Weights of a small GPT-style language model, trained from scratch on English Wikipedia: 759M tokens, 5788 steps.
Each number is 128 + 24 x the weight over its row's rms, rounded and kept within 0 to 255. Layers, rows and columns count from 0. Numbers have three digits each. The size before them is the row's rms in percent of the matrix's.

# layer 9 attention output (transposed), 320x320, rms 0.0954, rows 314-319, columns 0-79
093:135074141178126114121113150136106131115107120109102098171135144120118126113159109150144138151104118158070104129100183142141139137135098107051154106120151138081208053139126122134141166114108157115139149139150148122121144106190117142097141090
098:063118127108142154151134140121136164140094136134143130148087156121135125113139120164062098126160132131113092136115106109089115133135134131146111127130138175134072095127162111127154141104139109102163182130161148136147158144127136131157094114
098:087125130109133121135163133130124177116137143128100125091099105129129126160105138127124128153131116144158128088159164143140136132114144115111128146122103108114138112125136153148145125130177147140129104144133135134163164106120143071112114118
093:135091104151163156110126120145110117152131145135145130104167114118120121133166143134130067151134109160110146121120163135142108086108117162140119163118118148132102128092148107112142130120117132150142122133136115135150172124098119120136127105
100:116107155117099122142167127145116112133160126126128127094141153153153121106150160149111123152169138141112154118090097115141132141102113140148136108134120096130111112123176057157168085159138131125138189121125158099158115105123125067173104116
098:191148089156153144149187131072125148105146146144135114138125131170124113142154127118143180122125119104158118115124109125098164111145137112134083104110143113165123144150101134120118132120096111105088128131137153164107130124160166104127131166
# layer 9 attention value, 320x320, rms 0.0841, rows 315-319, columns 0-79
099:142081135162103110116110155138091127138138147148114130131138090119153141199132108104152147133111101135140112101166126164137120122124123143140153166129106114152168159095139132111114110133093150181105103142127097087129105125162148132123161109
098:149076139129129142119109149086133145139081114132112151136124192116120139106105127114127186118133083151142121131110101098132122140124088103135130115118134136170102171101136111120089155135074112157127187108105127106086123173104093144125140114
100:119106172107159152143148133104146091141085149117109092125109112162154135096120103082127165105096123060114112176105109160139119112124106100132137116140146124095134117129108136133102140116143170133114138149148124116114115113150137137104134117
102:143153101174166117095073105143139150132118126134117151129131105118101105142094125099094131120054109090128102153126110092125156101131147078071113158112119120118149137139095168109115132126119150090127092149098115164124132107169115175146133123
099:084109167136161106172124128154131115139090160126136114160151144072154119137149102146155114087128158111135107131145154090104104130075118130131169117143114141119121137084137098119122118131170079156125145115143111110132136150121114100161136105
# layer 9 MLP up, 1280x320, rms 0.088, rows 0-80, columns 0-79
094:136084162107130145070137129117143133121121127105125129111137137128145112166134084095145131139138125099121163112101138090137119133119162189137170136141117104196114125106129148166120196134077152174128103148136153127116093081099117092143111096
088:106113145143100119151163077140124139144146133118131140115141174112097161133129091121102167114158115136157121108154085132108142133122078116149168089112098129116116142187125144129152117099113091122128130099161125097103156166138137194095125136
102:142148149109130136137131132124113153172133134135099138105126127133151118106134152160148097132150124112111163134107183130150126106164138090168116154133083142107120179136110098193109137093168120168132120142106119125140095124139106116085111114
089:099155113110116120124123097126130088184165156161140108138133144101171107107132101153099131124160089121138110108162160083140174122110112134147122143180068119104137154150130097134096158089156117154115136139075138097121108147143099113146178136
102:149131127129144132129133125140159168150122109120096181077139128161149111162098150080143131088121111144115126100150147140123137103128132142099156116106106087123132105120120159133130136141161149120108174123119105184121165100158139129140078145
098:139136156154140122155103148113117083146122087121107174120121089151179121097138156150144150096142131128155127128110098128123121129129130138134150140112164105102110155140092149142115116133120144167115153122123155132112102118102136158124147055
085:108101143121123154104105083090126111098133135099159161121138089064094132125180113131136156148132119147112079188147130160118125108159108153121079141133116134124158102117078150124161158122118137136119166094152111129122142135170114163118163143
113:132088101129122178135112162131126150108144109149116147124123125102104105121095139109112121155123119102138125163128224127111125156101161112153145131130098157109152124130106152090175109127157140176102169104132174115053121130126129146105122087
100:170135151082136142125140149146094150089142100146135100140152103132112083173135140144135132133127119123092113139146132060150128068113123125144149132146141107165130117149145125160158155111124140158110141145091146148128093130110104108095102117
111:128124155105097090128123108130153147128113105117107136122177111138105097140106125125091119083119122092115108126138128134121056175126115071133175124108132122152093150131170121116127135181119057139136107101119135149128112097113111106125131142
087:125108158100119126169145131167136132147103128127106142150131121080104087168126105125106135103103072115148107129109077112160133104145154119113112190136133074158167102103187155170107109135140140137150155118105124130122111113096132128105135171
109:100190155101129103134115100124147146142121131110130155154138080145082078098108142092107115148114107162132139094146108162138084126097151131137131104153124115128106113119105139103131112202071099146143140111143115148095126140085126142093097102
103:152142130097147118114139107126154092134136104116087115106131117096128133151090133142144102130175100135159148102156126089111138101173136139116110114132097114139131143110153074175144143143123115143113103115124113152096100121159138120127113104
105:089120105108153152145146121162119116141136131150128129124163128136145159133171106112125125128107110090115151174131178128146082181147131130122115117099133150134123095127129150142099147156090128139095155190101119118151099140084164157142170156
097:113138179138089155088147174150139139138124127119148130106173132141108143134109115123090150150122128134086141123119127129125101098155096112151123145132167118114117152097164079120119154142134131130070143111183129133153116111099122088105149096
097:106107132136125103113133155129125071128129139164171113148138145120143108133115138097154134126155116106101082124117078124062143115135134148144143112146126107149158126137116117086120098127133127148079153091117128128151121153134104120068150160
097:135130108172083145128131115130111094091175145112140143088156149161130110117126115097141102100140086152133119128147106159140146131105161153109134127150134104110130083081135112121164152114127180123166142142117092104102135128137124114137126129
105:145141147156157092119163115149115108132149126156093131133182110135155163145125155127118105126136123139133126147154134167113110154092116096151138147174142126115160155133119098133137166114113133147147157105121186129105144146139099110177187102
093:146128147183118102150146170100099115154126124146106115074126147122131112114173141100138158134173105127106152115160113104099156139145138137171115113084156101139104131088148111145148154094147095138112162105164129154133119091135155152145175165
104:131131091122136074106111153174158165116133120120121079089109147084157081084151103156136136145137122126129128184118162126153139136131173135092122110136126087094130143139132191110159112163145145149162172134114142148095142107127148134131104120
099:161129149105155081127127145137117154150143107107144142096104129103154096113111140129097113115127138120132122129130158118152128146124122107147094094113156124127099154101138153160148122089144142148085150111141119082167119156127120160106160153
103:122129106161142086104135100137090133107106122141094171137130132117122119142149146106151144138159181139172105188126148123118114112128126137152142125080112141139160133103149143128183136129116156168133168136174154126113121151163145153127146096
094:154172141122147151112123140129170143139181080091134126118164177115157132155111116148154129153137119152134111118132161131098106116082112132132087168154136160161134109121126138101129130122105150140088114098109116147122113119142118122082091073
110:092152135096114103122121149079161157183136133151113090129158156157157108101131117136150084138115089179097128161126124128137121127150114104137141124155110086059114132096110120126122129157150138080135161125112161125114163138119095082098120125
094:153149145127127129135125107162120108106132135168124121177123145096125155113141165118134144098152103134097138144109080115103093112131154092124106132079154133104134157135116141142155093124126148118144108141120146162150153121147109108155123124
096:090119086125190156145105140142128092106145107126158163071102085127123153133145134125136127117153118128106123126111136156159118150106150107144161175138151165119107119126151123108134135071129084108111105136110145113147134138115127152115132136
097:167125115123116179069165136141086120154163157102122146140187130148125084118176094108128131116106135141104112098094143125140130163137133138134154115157097090096082150132116078156102134159104131124103144130099153147104122177117122131095121122
095:133135115144107128143099126111130069121147097086109120118155094160169130135105124134145155139139143146137130146120135107143162152104113118108114176099104121158110113133128173120099106135169102143126113112107147149085119131135092062131135146
095:160134128108105162131157122156148132100110105127149131129151117151095163085129103123151123196106144130175136152186095111120141125103102158130063134145076118152150166118128109133116141139104175173120104129098145127149117109093108149106100173
115:132179117100132182127152120101126154134162156094084122134125156124105135115143102113140108123162146142091089077092104154132142112151157108124114120099112166129142113157101131116095110120168140136148111122133163123073099129138112103117135153
111:176071129102135114162159112126116078123146150171130090076123135105144132090133165155152100129156115158139107148118126145140116104158121132136153120153079137154129138114131157106103136123140112084154141103117163100136114120165117141118125118
113:160148121137153112134095111124081096105143145156101101163105121126174135076129096117131126118119100117105154119134115114120141139131113107139126102114143090137131142075162088156105091127136151128106122097152166122083140125154097181146110138
083:095119147106113125150115152157122144134125136130142136108118157203178141155127121172117098118120107143115098150112149135144126116165126122162109153142128136127132125165101110137126092111139131143101115146167148082106093155167139102127116095
101:122115108121123129159138116121116140097159146080129103127145120155090108099114153132113084138142145112086146128088142127142097157115121180136143100119085154155123158163121139119123175102113145105138141124156123119135129137162145147139085099
107:143148106112154136126109101130067144147123095108133126136154149104141113121149110141113144130149114174127132181078162107111172142141121112124144131097101114113086136144118128133171106108167151155112131102131163102123141114148111136134067133
106:133159144123137149122128083113149140177111122100152085136103167129146124109143136148151100095133140115135091129103128139132160136133134091137127141108143160140133100122093148133110150128135119138138131090133123077140139118154094137162137122
098:095124118111118148144095128125122075132151152143136147140128124117118137154105117135108134183131141126143087116120148096113105109128134118127117121163114117104116130151137142056170155123208106119109123117139150144142151088098091100111134143
103:138122165163085147084167119156142134103157087158135119136144085153132121088146148111145131122133087120098108097141107146122122113084117117158127091162108123135086137142145143099171181110146146130137132104152133123139140130183099103136119136
101:100081121154110127108143105133186131109102134077153094122168129140155108108132084152103102124159134112138090134138121110159154110124137153141150114139139093150096118160117141145126117117114128111113130145138116119182131117144142120151137115
108:099174131139145072177131169087112118148180097119088125159153110139116124111155109074126102130151107157130095125134141140093110129133094134132129175130097138120136102114149116099137104144163121171108149144118135120137185114127129121100112123
089:130076128092172139129140135066100129147117104135172127103120125132133146125123078107110126138094141105143106179163121165084138120127142131174147120128119143083112107129115065119095127127139147147178109088139117079175161127154093085101182091
095:137135123091137077123111122148141151123120088138095109149120132121118163102096143133131159118149154102157161135120113137120099190124164123127125092105069142142116144117128126144156182126132140115124169147151129135169095113133106108105111133
090:142109127056136172149120155131129126120136129140121119098130113105101162139140148106123157123156124119130144136148146126161130150168143152117087145110140137152121124119127136125081118126103112143108140083111078110113135118127088113121091138
100:148148102158130124110156164124107130149133106162124141113131116118170123131135136171098137116135135110147103138139107162095141166152133152167151146130156103139118112091121127121147156073140163145101155069145115108141109141166133137101147106
091:144112165067128134184093115154128139113130167140105082110065118114094143096133114091120093134126122127174129125168162122088132126118160132100095092110139142096130146112175125110120105119153103099120130146170151115078116127095118120109123093
093:120157124093149124154175148142138157136164095144127141100133111132145112095153150099106101114145101124106169132126102112105089127134144121149093134138090150141111126110159116141141140073144129130145098133132120114106162131073180183126127084
099:084178109139139183111143174137120130135117135113120145157130120132107131120113155147109130081077129112144129151110115079131146181145141108137185128127163181147156124133107116120146170083143151147115137139114149114071115135135134154108136103
090:108129149063148146105134152120126116120125108129134130137130108113124142129155133138121149104135144080095115145125106154120152122072125142104150135149205134137131124115182181127152128106107137136055160121138150113150096161182059116154115135
104:107152136107084103131133138169106138150159173096128061101108145129113103127112077144124165112159108101120105144101082137126057179144148084146134177144109134128166088118128153118118130116163128126140125147145090135105093130127097100114115112
104:142154128159109125121139123119104130110139157137105136110074133160180151137133081117136164126129157096112137133115108129140113096139158133120131122124077131165117188095148160122104152165136140154108172095116137096156174124080127186122124145
106:096079128089117128110093121137124156126122127160074136120174111092169093152138131131126141158146084087089112120170123097143119122141078115129168116135162105142150127110131161133145080134132137097137131088115141126175078137101140184088145168
107:150075134112137106129164131117138124170115116134102103139128124133152115127163155157122111162141151114089106121073110107092102162117130127162136115139123105113115127138153101094115129101141125158145143100138184102113107179109110170116108095
093:088136125118108088124119182120125106167104180128123135157147142136173115111152109086110123123110129131117127139075142103151113157124100138115104111132120117113098146115099197146115142091135145150118091092148094185135130107097120135162131094
100:112117093122144125120094166120166149152114130113095130157108153142114097090112157122145147075108101112097138144091139090184136155114121118141151126127132132104107145127082120129138174132124134228149154099147133131155136149146149149151073140
090:111096126108112181117153117147178099112134125114121168109091147124100116144111131122133129070111123164101088159113093155108128127139122146156171108121130154110126119100125094120128130114126117127124122108118133077141106104124104147132093144
101:088129128104151127122138126116127088133117093129122122113123128108144139118124134131122102146169087148159133117097079090153120136109129141143130127137084127091184125122129124092100149149105100130126130151120147149141137097142171129083114144
093:140168140115128165098093151137146143124142147100082154110111171128088097120127123136137122150145134138098128136160123126105113102114118107118119120120109111117144119090074160163142142118113160142106125095076146119080136054182090127102141161
091:097131116108116157149108120143110101135144065125124154071090131069111121130153142109092124151113078130114107130138142079093133119129138116159108108102114099117159148133110193138135091134121142107160133090157174116121137107171101167120147150
085:090099121127128135135138113072153147136104116134067148093139072112118127186117117084120130175083164149142129139155081116131112134135133144129137157138126133110138118150155160079114156143132069109102140124170156108128127136109117127129147123
090:130100125137143120117128109087108146113145120120122171184101107133109098120127144150149129134080108184138160157165170147127155098106095107131125144113137108104148130166147160157139146126151141130094129144129143171069128155130099141129103117
104:135149114137117140143088106121070087101142097050126133141148134150120120135158124136173101117116139140123140152055140083093154148125103169117105129165147124099126127125143115112146124166146155155099142124122108104158139132132113119161125125
099:119107137130132113080083122111155115076121104109162152125156155118124085131153153152119129159194142090134122153124135107155140069091155142182162127141119067142117122142148088093105151106110115149110173126176130147157152150138162102115094134
093:128118095145172149128131141098169123099085138161142095111125156102157134131123095123084144136124114128140136104165188155128127153109097104147171097139117135128130137119121103117109126119130158110137102142116141092102134157096116119107167165
105:145145114087126100135156096157152126165127123099111140149132097179159147136166098157165097163114087119127129101122144113131118120126107129119102155128114099099164111148112123117140140112130136122126153097100151120154117168163090112110147100
099:127086141144116115090088147126121087126117143085107136116080173184175148152105114137130166091120140155157124127105144090142107128117136178144129135151095129118118163165126102144167122129118113163144115152155146125171116188099147124119097122
098:166113132159107119105146128089135146097137141163109110145104174062145116100128111098137105108144119149120159112109110155145132115140089129159126155131107080111140120103134100139143132165116136095128191108156133114131091189119159108153134148
094:124127110103159185117137151120140118158120128104175140147138131087159173127092139126134096093126124125070042159126135172102112081131094104121174136125086127142118117171161124139097069103117082135121114136154121150128108093161144143112116113
101:129079123147079191106094093144139101144132143161121104149146150112156128114150125111149098124141143179156104162145096133085140140142122123132121088125129095093082102115077160123105127125144147094161134137144068123139143123150149157135125129
098:101142139099136129125132096146114132163165137103133094107160137112103131150206121096152138112127095133110144113145196100145134152171106116154116168119128171133152081163098119110169104153152141169136101132165116104127118150174102142134181146
101:145155109139127123172132151130188130122152120126145096136141081115140141119167105089148122130135130131162150131122100133149120118117130082139131120134159113148155112127119079084122127116118149086130115132157147184130125087157078099095122117
096:114127175155158087196119159131097188103133151117112125117137167073087149117118178114090138105130166149107136116168152127100124119110103161140127143175108120086093150142170140100164131101108140120113129093133130110168158151125143143129108147
091:120152126136151135134159106099188103122169132102135131118137103108139158144166127132135166141072130121131139122104107066116146151113136131137164117158156165159119112107076109107134137070143138128089136111122125160131155203113099196133138114
110:108166156154067117140146109167099120153124120124120124137173139143133121157130122080174116144108163180124115124099102138115119130134130113102103162127165081162116113125153146104132134082149132110122108157167154150117125159146129119092117102
091:101131113133151160131162113147140178124173143121155098137078161132107133131098098164113172100131138112139099114088141149146149148159159119144152137122134131128134091141100108109179152139160131134137116103140143097107107076176133158131121151
099:129141135136202097125156144112111153128131145137138120102134135114153117104120147137121103143096121079127093117166127132111088098114154118123148156152119143144134108105174151093124116115177137127138134135123134102121076130116141115124112110
103:153137089142140141114166125198171137123114124153085074145123124109091130111093145118126120114127122098106095144122143147100096145177126085133160159130130149140140102119135114160133185076113130119116139142145160120131144138100149172123138097
109:156140124134123084123150126129094166123114093147098130096163126138113121117152147116111180112148081084135126118094095084178128146154172130120064147114141145108103124131148152115121132150118107123118090127128122119121088148138139102131153172
086:077144121139132135140123089147091126134128142075167120145101143090157094129109154105152157139119168111100130183129117115130117082121125141139098165097150091138154137137136136136103111083194129131100128116102156101145144109115139147098131109
098:133082118131118113124156134106153083150128163151137105164126114147144100130107143151123141107117149101149155138126137127124144148116163118096132109111137132141130071140113149123144144108087129145122120131088133134157165058167075171135147176
089:166133161085142150108139101116162106140130133148144120074106118161206117090119165147159153146156105155136146164110127133106123135152106155156155078096131137098136143147173129124117167073091120135098145117115112190137107184142094141137143116
089:124112129113125141108103126170158118146114084129086131127152109135097138101194135119159155121125147104109115132100092122133115156175171101134111133143125164125146096059108149122125143185051131132122125126133126107114131100129135119166096146
# layer 9 MLP down (transposed), 1280x320, rms 0.175, rows 0-80, columns 0-79
092:133131077118117163124115155131152136115133140217145136108117136167128130153134096123144152168139145140085136152118127120115152144111108088123132088111164131125124142132144136089123139150116152100112138144147107124146170144133110144142152157
083:145150142149095140155157131163094127130096139142102134139149115091122143137133159138145120101093134116127119116136102128185098108158126129123120130160096147175111110120135154126133141109138122181152113105122115121132084143111149129134131097
103:132090120158171127122131121104167124158107130100139140104139148142099105151136167146135172123137099120147116123129120100119127155144106106118134149102077100152134097125147145153129113137110111099119151123135142132128133112142133163103147144
085:149135133099160094148073108135174149157082127127080118172135152132048120123135110128157130168139112152139137134123121104125156139163144141142136125101128156139106115183130086129149154145158149144096140161138081166170126147116110074130126127
105:128127140089088144123098093128150145136168130128101100143155112196160080122126130094085119134090143148110091150098130088142153165134144132136099149162181174115105154100096121099109145150175130090116118139124115128127139133103102100148174112
099:112118138126162117149114104143156095089157138119134150176134091085128129130129150100131117142110127129110111118130141087106130105149133132114112129145125072118116078122117132162117159123141097174135110157167162170040128126171102153167128129
085:145121133143132147144135151137119155124113113147123121145092129131119084114121182130113157135161134118125121078112086119115138135064176111125160102127110127142125143090173106132116099176118127165138119164088136136153107106129115115126102153
118:143096155099153170101156143124105128164117142144075113157098150115104138116140151084142143164117140095132137137149107151133152114124119089134100139134097164120183122117111143134154103104123135116133113120104121105094132091073120130097142139
102:117119071119186140094150130131157119115101125121124123112151153117123087101126123155132139121150108155101088131144110107108118113148108129145095125140128164163110101127141153121176113145134124093130136116123119114131180169130127102103117134
104:165197107118085152185128138137106109083098142129119108135140117130125113175149133136116094129114100144136092118146122154150122115149099132145087124142128110097144122103103097145125147163136143137168121117159146129149124152111074158131108154
085:106112126114151096108117159113102129177127113095169114131134140143128164151112161103143108153119150108137142105172075122120192126114092106160137116118102168121136129131109128113134159169155130163159124145184150135142200119167124151126133081
102:173120137152136121112094165099095147105124113133163116128109141129095106178113127155068065130136092124108138140149132122146163158111078093144121110120111137144111104144125134121130099149116116139164117163089111122139115154136155149121174151
097:156180097111117159166142136128121123131174138136121110120112105123117061119142094144145127084124104129127118162099096151159125101161102113148088156099104096082117113119111129138139118139140136133110135142146090106134093153131147105136110108
103:115123181118144136121093155137117092111096163097154141101097121097140113097174184154123127122143140091120164094099120122134112156145126159126171106126080116127136110138147145146149117097106156148100152089127113132120114099124139090113148119
095:094120125117100137140125079141134118130128154144109111117159126113137166113180120113152122119161114123149150141094116156126114125146136153137129127141125116108109153139127099081134121149128128175114119136075115107115110114136161128111091145
091:149119116149134123108109083101131138148119140069113106138106113136134148129102107147104119127161114115170183142132115036160116128104166158110118133141159126101148147108129140139119161130117123096156119142113099167133132104140150133175125117
096:095141140137100114124112159144150135157109110147101105124125119156075144147144143104126158076113132122134137150104105075132153112157129114135147107138110154131105129126148145139124109125153111130096129138130147150147140108137073158111124136
107:176139105101125170115166149107130109145170111117156136086125112154113123152135085106149157084092131083107110197137150098156170119115118082134106126138098124121100093131093102168101132150125172107134117074130127157171178127114149127162117117
098:148159201104141147117138115140126119101167179141106109137094146143162120155156173095116177132133110115205172153131142131157112096117121091100143099118081172123096109131103183132142126128117146156145138106131119088124132095116144163140133129
111:172138148096083098125108161103135098080109103131133119141158117120134131171113133121143112148158122131157114125182152120127106115159132124129142122136138137100145138133129142176169152113131143141143109133090088148108132113116120156142096116
102:135113150120114114162119165127111145096104138110113107155104131166156112120098122098164095145083107142118146092097123114129077125138115131129120152140138108100142179135162083161143109144155159102163133132114117118101152124116113120144096130
104:103169173103127150175151121098154139146131088147110097172142123089110111122136172070134128143121154136147074112135134141086121114116126109118138162101156125133106108156162125139109124097149125165160103090103155151129122121141133136093121100
097:124117129122145124146109126109103156114132168129174171105156169169142129147112157141131134114160128142177090108140134138136121087134144155119094142136125129111106119110101131131102146128121108118111120075078128108155136111140165119144153115
113:136139109161109147063146109135096128105122137171142153123119173102112155119141082068111140139132160155140147139109143112168129129121155103157124130109105160113105097103104141128130111115089119101131091180105116088132123129136155116129118135
088:165141141162116119120114105118122135123175136093129128118117099105133125113087140135174142151163119124054124131098112168132127103152104142151126112138159109162153090115081111144099130117085099164086088129087115183154090162108106098119148148
097:125132124101097135107114116112166086141130131170112123132072158127103134125125107094133136122153167149145109108136060092127142104146128143160115141131113111134109114106145131132073172150080077156105171117095067113132113151125162077151161141
099:100126124164119137116120139128103169145139101127112099139090120134112119133108130121100120080156135109127120121145128124102102109140183091128114126121144096133142123109152106157107113131131136123114141096173138140133142144143127174118133095
088:137156080113125170115107150158104117122120118157150143180067173094145116107149134164113119110155155133173146129104136118157109146140134082087133115169121172082115148125111116152114146140133166134119142080138125131159137128077120128105078143
093:121128105110133119125086147113106142108130110125139131137120123104102132161147125129115088142149114152093169117147143167115100119118128166167149135131120124087155145136128083131073161136103133075149098140144120148158128160099105131129102123
127:131131110086157148063099141116147125124113125152124141157161105158139143108125112125132111063149155109112121094125125188114119104152092133150102102117127114136151103107162110124124111124134147139134120135111106082159134170136111126144095134
107:092099146142092134137133118118080135108160120112099116108146153136092147146125147154079121118111098159094093142134168120116125141130131180129107107102150103141168121149117077122149135134127128100161081138131121118124125149121162114133122141
103:092134134122122095122145137132161152195135143140150145137094145099115148152154121044112149099094145110113104089134138108088154146152143157140091127148144133197148141109098143164141128113142103146163109141093140154097112121142164138143143135
083:172147110102119114132083125142088108108140134127149117164105104118119107147135139103115109158142133145159151126132107154132115159071173123105099102087143109139143144169127109146130116117108093109129137154124140185118140110086133158149132162
091:124132118155105144150152133142098180159133120118147106088102180148137125122126113125125185124122086144156112129133173127143127117130152119106099120134123114119121146077103151087167107153149117108166121137099128146128136141092111140089101152
107:145164158131090137137108152138105150127141112103138142109113166094102135166129155119112159118133103128169179125147150126150106139112120124086151123153111142162153126138145129099130175109138133120158048153117102056068127136139112103138134109
107:136083157117105128138122153129101153124125107150131169085111154109124142157099100120130176148103153139147115155116099121100097095161140154126101107095096117115102124154099085140097112116140112131083152114092140127119134106135106145079144173
100:160129086113142147090130126104168120107077125142110150124171093117096145140127132128117123167181167123141158123139107151149130099115136145149164123085158164126134130093126149135111180158143124125123137151099097105149121095130160114155128099
105:104145123093160125143120116124093139127138112160135156127146151147117123093111133115126133102093187142170123118145154143112113132157123137133132127146140113160133146116096103113116102116086123149096115121130157166150124110121131141137103083
105:096119108132118113114130139115099137131135159171126142146129109112121147136129143090092126144108119134140148155140134103074144098116117119168110148099096083132099144096131120107154138071135115163138115082098126134111122141135161152125061130
110:130135155116108163106116112099132127165119152102142146150134155137109156141128123168167167129111100124114135118162096117111145134146129184140092131101128108158147104140100148138152105150089144174116115103204107151140142138140112135134135119
086:128115150130172112109092129159151112156157150095101110122159143097095120095153161102097166167129185097112146103147158149123155136098073122113107087114098142148120112119143168147134097122155098143128166162168168111140091083108139151168155128
107:112132107140142149107115104177115170119116118155103134119102083144138129108109155115165145127131166137154142086112125098167146165133139131084113122117126145134127097123170129128136084135120131091112156131128121087160119115121154125165129149
089:166132130168142177134133165117159125172117119096075144166080158185121129105129159111163142139151102166126142101123175134105105154123149183115125116115098171081108133087089135138099127108122114097138114124154126119142142116073138123112125131
087:141144138105117153172131125130170108148152098110145078105096139159113153155134090115147128188158111121172133121128129162157138106104125099168136120128155137134113154113147117117152090132140105126175095136133123127134123134065158140134099155
086:108119118160106150138137134088143131112175161124149195138125107150174100144164117147123108108128113155139163138132101105170128140103094112129164176090119130124133113160144144154179151102138112165150087134137120165131096133140118152150125147
080:153134135166146123112099158112128133135097105131119084144089108078112137150115124168144095131138132110146143136102132065138118151111153097117148120091162165135114127116129144143158119116145115163145122167093095148122115096116186118128116120
091:130127134110091096176141130090091119097153118129150170128125128120155137076122134095105136074102122131134162137130168160119103122114117160149113117124075063120088116140110131118160120144135137116096137125134133114157134149167143124107151159
085:105143118119108128090124139113132132154139109162123130118133161124172152123129124126085126135105132142148141129125112132109109121136113112116104085108142136143132151108135128115128121145164152104145104157115099118125118146119144137120112118
108:175104088132158122119117122101165115096087117141126138099126145121142154145121112113157111102091126129120163113096135135139131116125106107125114126119148189149112139104165169157136111109157164129076111158089152146094118096132133076074147145
106:145115097113108081128101150140072151155124144157150125144136130095129149152140144110113097079099135100124134160104105145157146161137134112098141099134154132090153124169154135163134095156133158157092111153165143122154150162152104125160065129
105:135153101195121123130152129138123138159140162128144105126144096145103162097135139142127123153126143108157129104132101166141122100103175095139132161156144109142111126176147114126089150125114117158140138097117128133123142143132172112103167109
113:179128088163114115098108161104126080102124111103122158124131145135173103146098131131127088166162150122112136125172120114131133103106082110139126160120116163115141148104160123143084123149126142126146158141142117130140138130157172165136116122
089:113108158166138097101133089144132094114126145134107087102157141119086108153129137121117118138151131175125090099142154146130131150099126143132145115126102128142123150138116116107119126120145100160128114129122170096137095187131099120169150181
095:116166108089100134091145131133113119105073131152142164159105117138088156166159105164158142154142100147093154123150142107112145083162106137143158128145139141114095086161144095151136124120135123118110159103115128120160099099145107189141128154
085:184116067151091147151108164069144088153116165098137095109155119129135125101117109075092126133129154132137123129120114134180129121111139120146106129082107114117145113077161153149143143126133140101096117138133125134105138103157126112132094125
110:174132134128121140122092120112119142141141132151137147124138187154173082136118115117137107149158130121122174161151137133140169110113130106127086102151118083132132095099130128135163102099120135083132157133122117191158152155095163100146139129
085:141141135145170139156148133126164140121125115099131140124106109136120151139124102136139128083157124121143134116125124162145161113094124126133127120132119107154129102131104100097079110139124123112119071153109156142134168107110108143121133162
092:118097112123130146130117134123101195147135112121111097118113135103168086124142140143136155138107173171101133141109131121154112147130158116091155119142146092130119073066107191122130154141177113103128118136146134130122106106134137169135110136
078:115155138121146158155137132114137071123118147101125126131139127152119103165133130149167121120154161118094120094150148141115192120118135121134137103130127144128114116190143101107132116120107190127079151147107135120122103149138147164152117100
089:110159125114182164107122155101076129129131155127136153089173090119121111122145133117141094136141154116111147117137111125139167153137079120142122141117147098105131132133105086200133109130127140113124117136105073151103108117130136112103078136
100:154132122143145110163121126147132124139160102158085113130162121120130083100121120140124121120122164140128092164132073132167171112077149119139130137123177134138155157121118091078111127134128158135123141101088128137122109087118115123134162135
109:153116194121165100137084125127085114112164123179085117090092139185127110131116123115164099123131122115121136151177130152109165096138127130104139153122083122139129100113130114111126141113163152118135143127134146190151153104101158113100108136
092:136123162108133136132117106130083141121126124123174144147136112154118160158093113123113141169127135173140085178117119099144119113146129126126080110085130134145131108136104136129148112139141095150163099121078090181171139082149134181163136160
107:142139153175124090133085139129134148140120093122107128121176138125146165137094133135131135165139119112107130126138138171123088119126153102129133080165101128197071102155112145132067092162122116105110167141130120082107159125151149140136114113
091:095152153127108125173145097121128148117113126112109118151170116133114169160149134116094131123109135103108168150154140106111141122157062121124162154113111126168110126114147107112128169134110144119123157139133128112122147117179129163113135103
095:106135094116134086121091148148121136127156141092155067086119076182099118147126113137188153084082099118113123132108135106118081122113143136169099094108132149143111130157141110140081115097084131150172141113101100104106185105162126151154122116
092:171167132111123094125120096128144115153104176164113124085124122183094093143140153111142119099161109141170162141131121069126110109113158137109100142112164126102134112156087150146109138107146088125110144121120142131179122153124156120148129087
097:098118144106115118122095130131118148125126154111152130131145123124136162140158153129123131094151092073112115116146110139134168116144137085141163122130116125130149108080115120160118131167133120145189143139089157170150141179151155088105142117
096:097119097152112125121135126152102154118126135155137116141079148139108152132121113102109134120121127141130128163128144126141096110108155134124137128135136134167100126138132104132116148126132176127134114111130164138123115169116121128125123124
103:186103138125109106128133089128125091110074136133124134111150131153088107091115133121161155145113120139130108148150123145134110131079101103148113090138184124125150125126098118087136131122145134137127088139139139129106130104127136122169147116
092:171131101137132149129127110143109101118127140157085150197162122124118144114153092123139127160141094098160138085136096130156137089165167172136153118122129161093119090120116105106101115107146104122160114159130127160141138119143149085123093087
093:110084123167170125132133080126106132137104138124149129153130146100099130132139152147117150141170084126170120105129169100154166131158139119144112121110119103120106114110104120093156121116135107070128094130122124130133129128131120145140123145
107:128097122094146140144164101130120135133112123129132130111109155119111126121143127141157160108116108139133176134130131101134177138138131152155127083092121115137146095143131099156113155115118118157134161136155115102121120107117131155170151144
086:123172127099150121116134156136138097106128086197140169106103112103129133128136146148086110136070122114120159148124105143132128114139091138145090120088114114133138166093127066175124090163123120162155102150133109132097135181150095132113174155
099:142155145121110201097140081119149118123111116148121121133145116153118128160125128093093155174138115147145139116127071119108134144103110133131134136147124110159157149132100089162145128144136108127143141139177152110112110139105103153153132082
099:137155133146097128136111164118158109162120154097127144102095074123163149166160128113128134132156123144166142091093133159146160161114141112117142105136136152133123119142153153112120125140150142165101143126135110170129126116145134125087120124
106:125123119119116139143110144133165161130155157076113111110119174121140164124127095101107117129180181135090076136137150116102147154164118108147141172106092147133101151153123128122112145112127122146101127112125121107143180104107098114119107149
086:130133117151125136103118136133144139149142135142117151140163146139077093138163119134120088134129105148175140113144172104119161138123161129126168091175102191117107120115128129138136148133046150102119140102152151162118090082169150148172103146
093:160123104132115127131132179131090148162138103111123135168113133090119149113122109152124107195124142114192138126055150116091147073129116100113134117101114146116102098155103156143066132125139152132132101185109098159167120106131154129154142135
088:177150117151139073151128113182114099130134100174156123140087112119136125156143152115123126193109124135100147110084135135142124124155133127146102107118133128123121160141159085129148111131130125107174095183141069103127119076100160118111140131
083:163156114120144072183138165119107151123137093105098130141127155092110096167134100085126141174121089155096101135103104086097151101141094136100105156139134111143115101149127173103092149118119159103132107132122096136108110106114160103130133127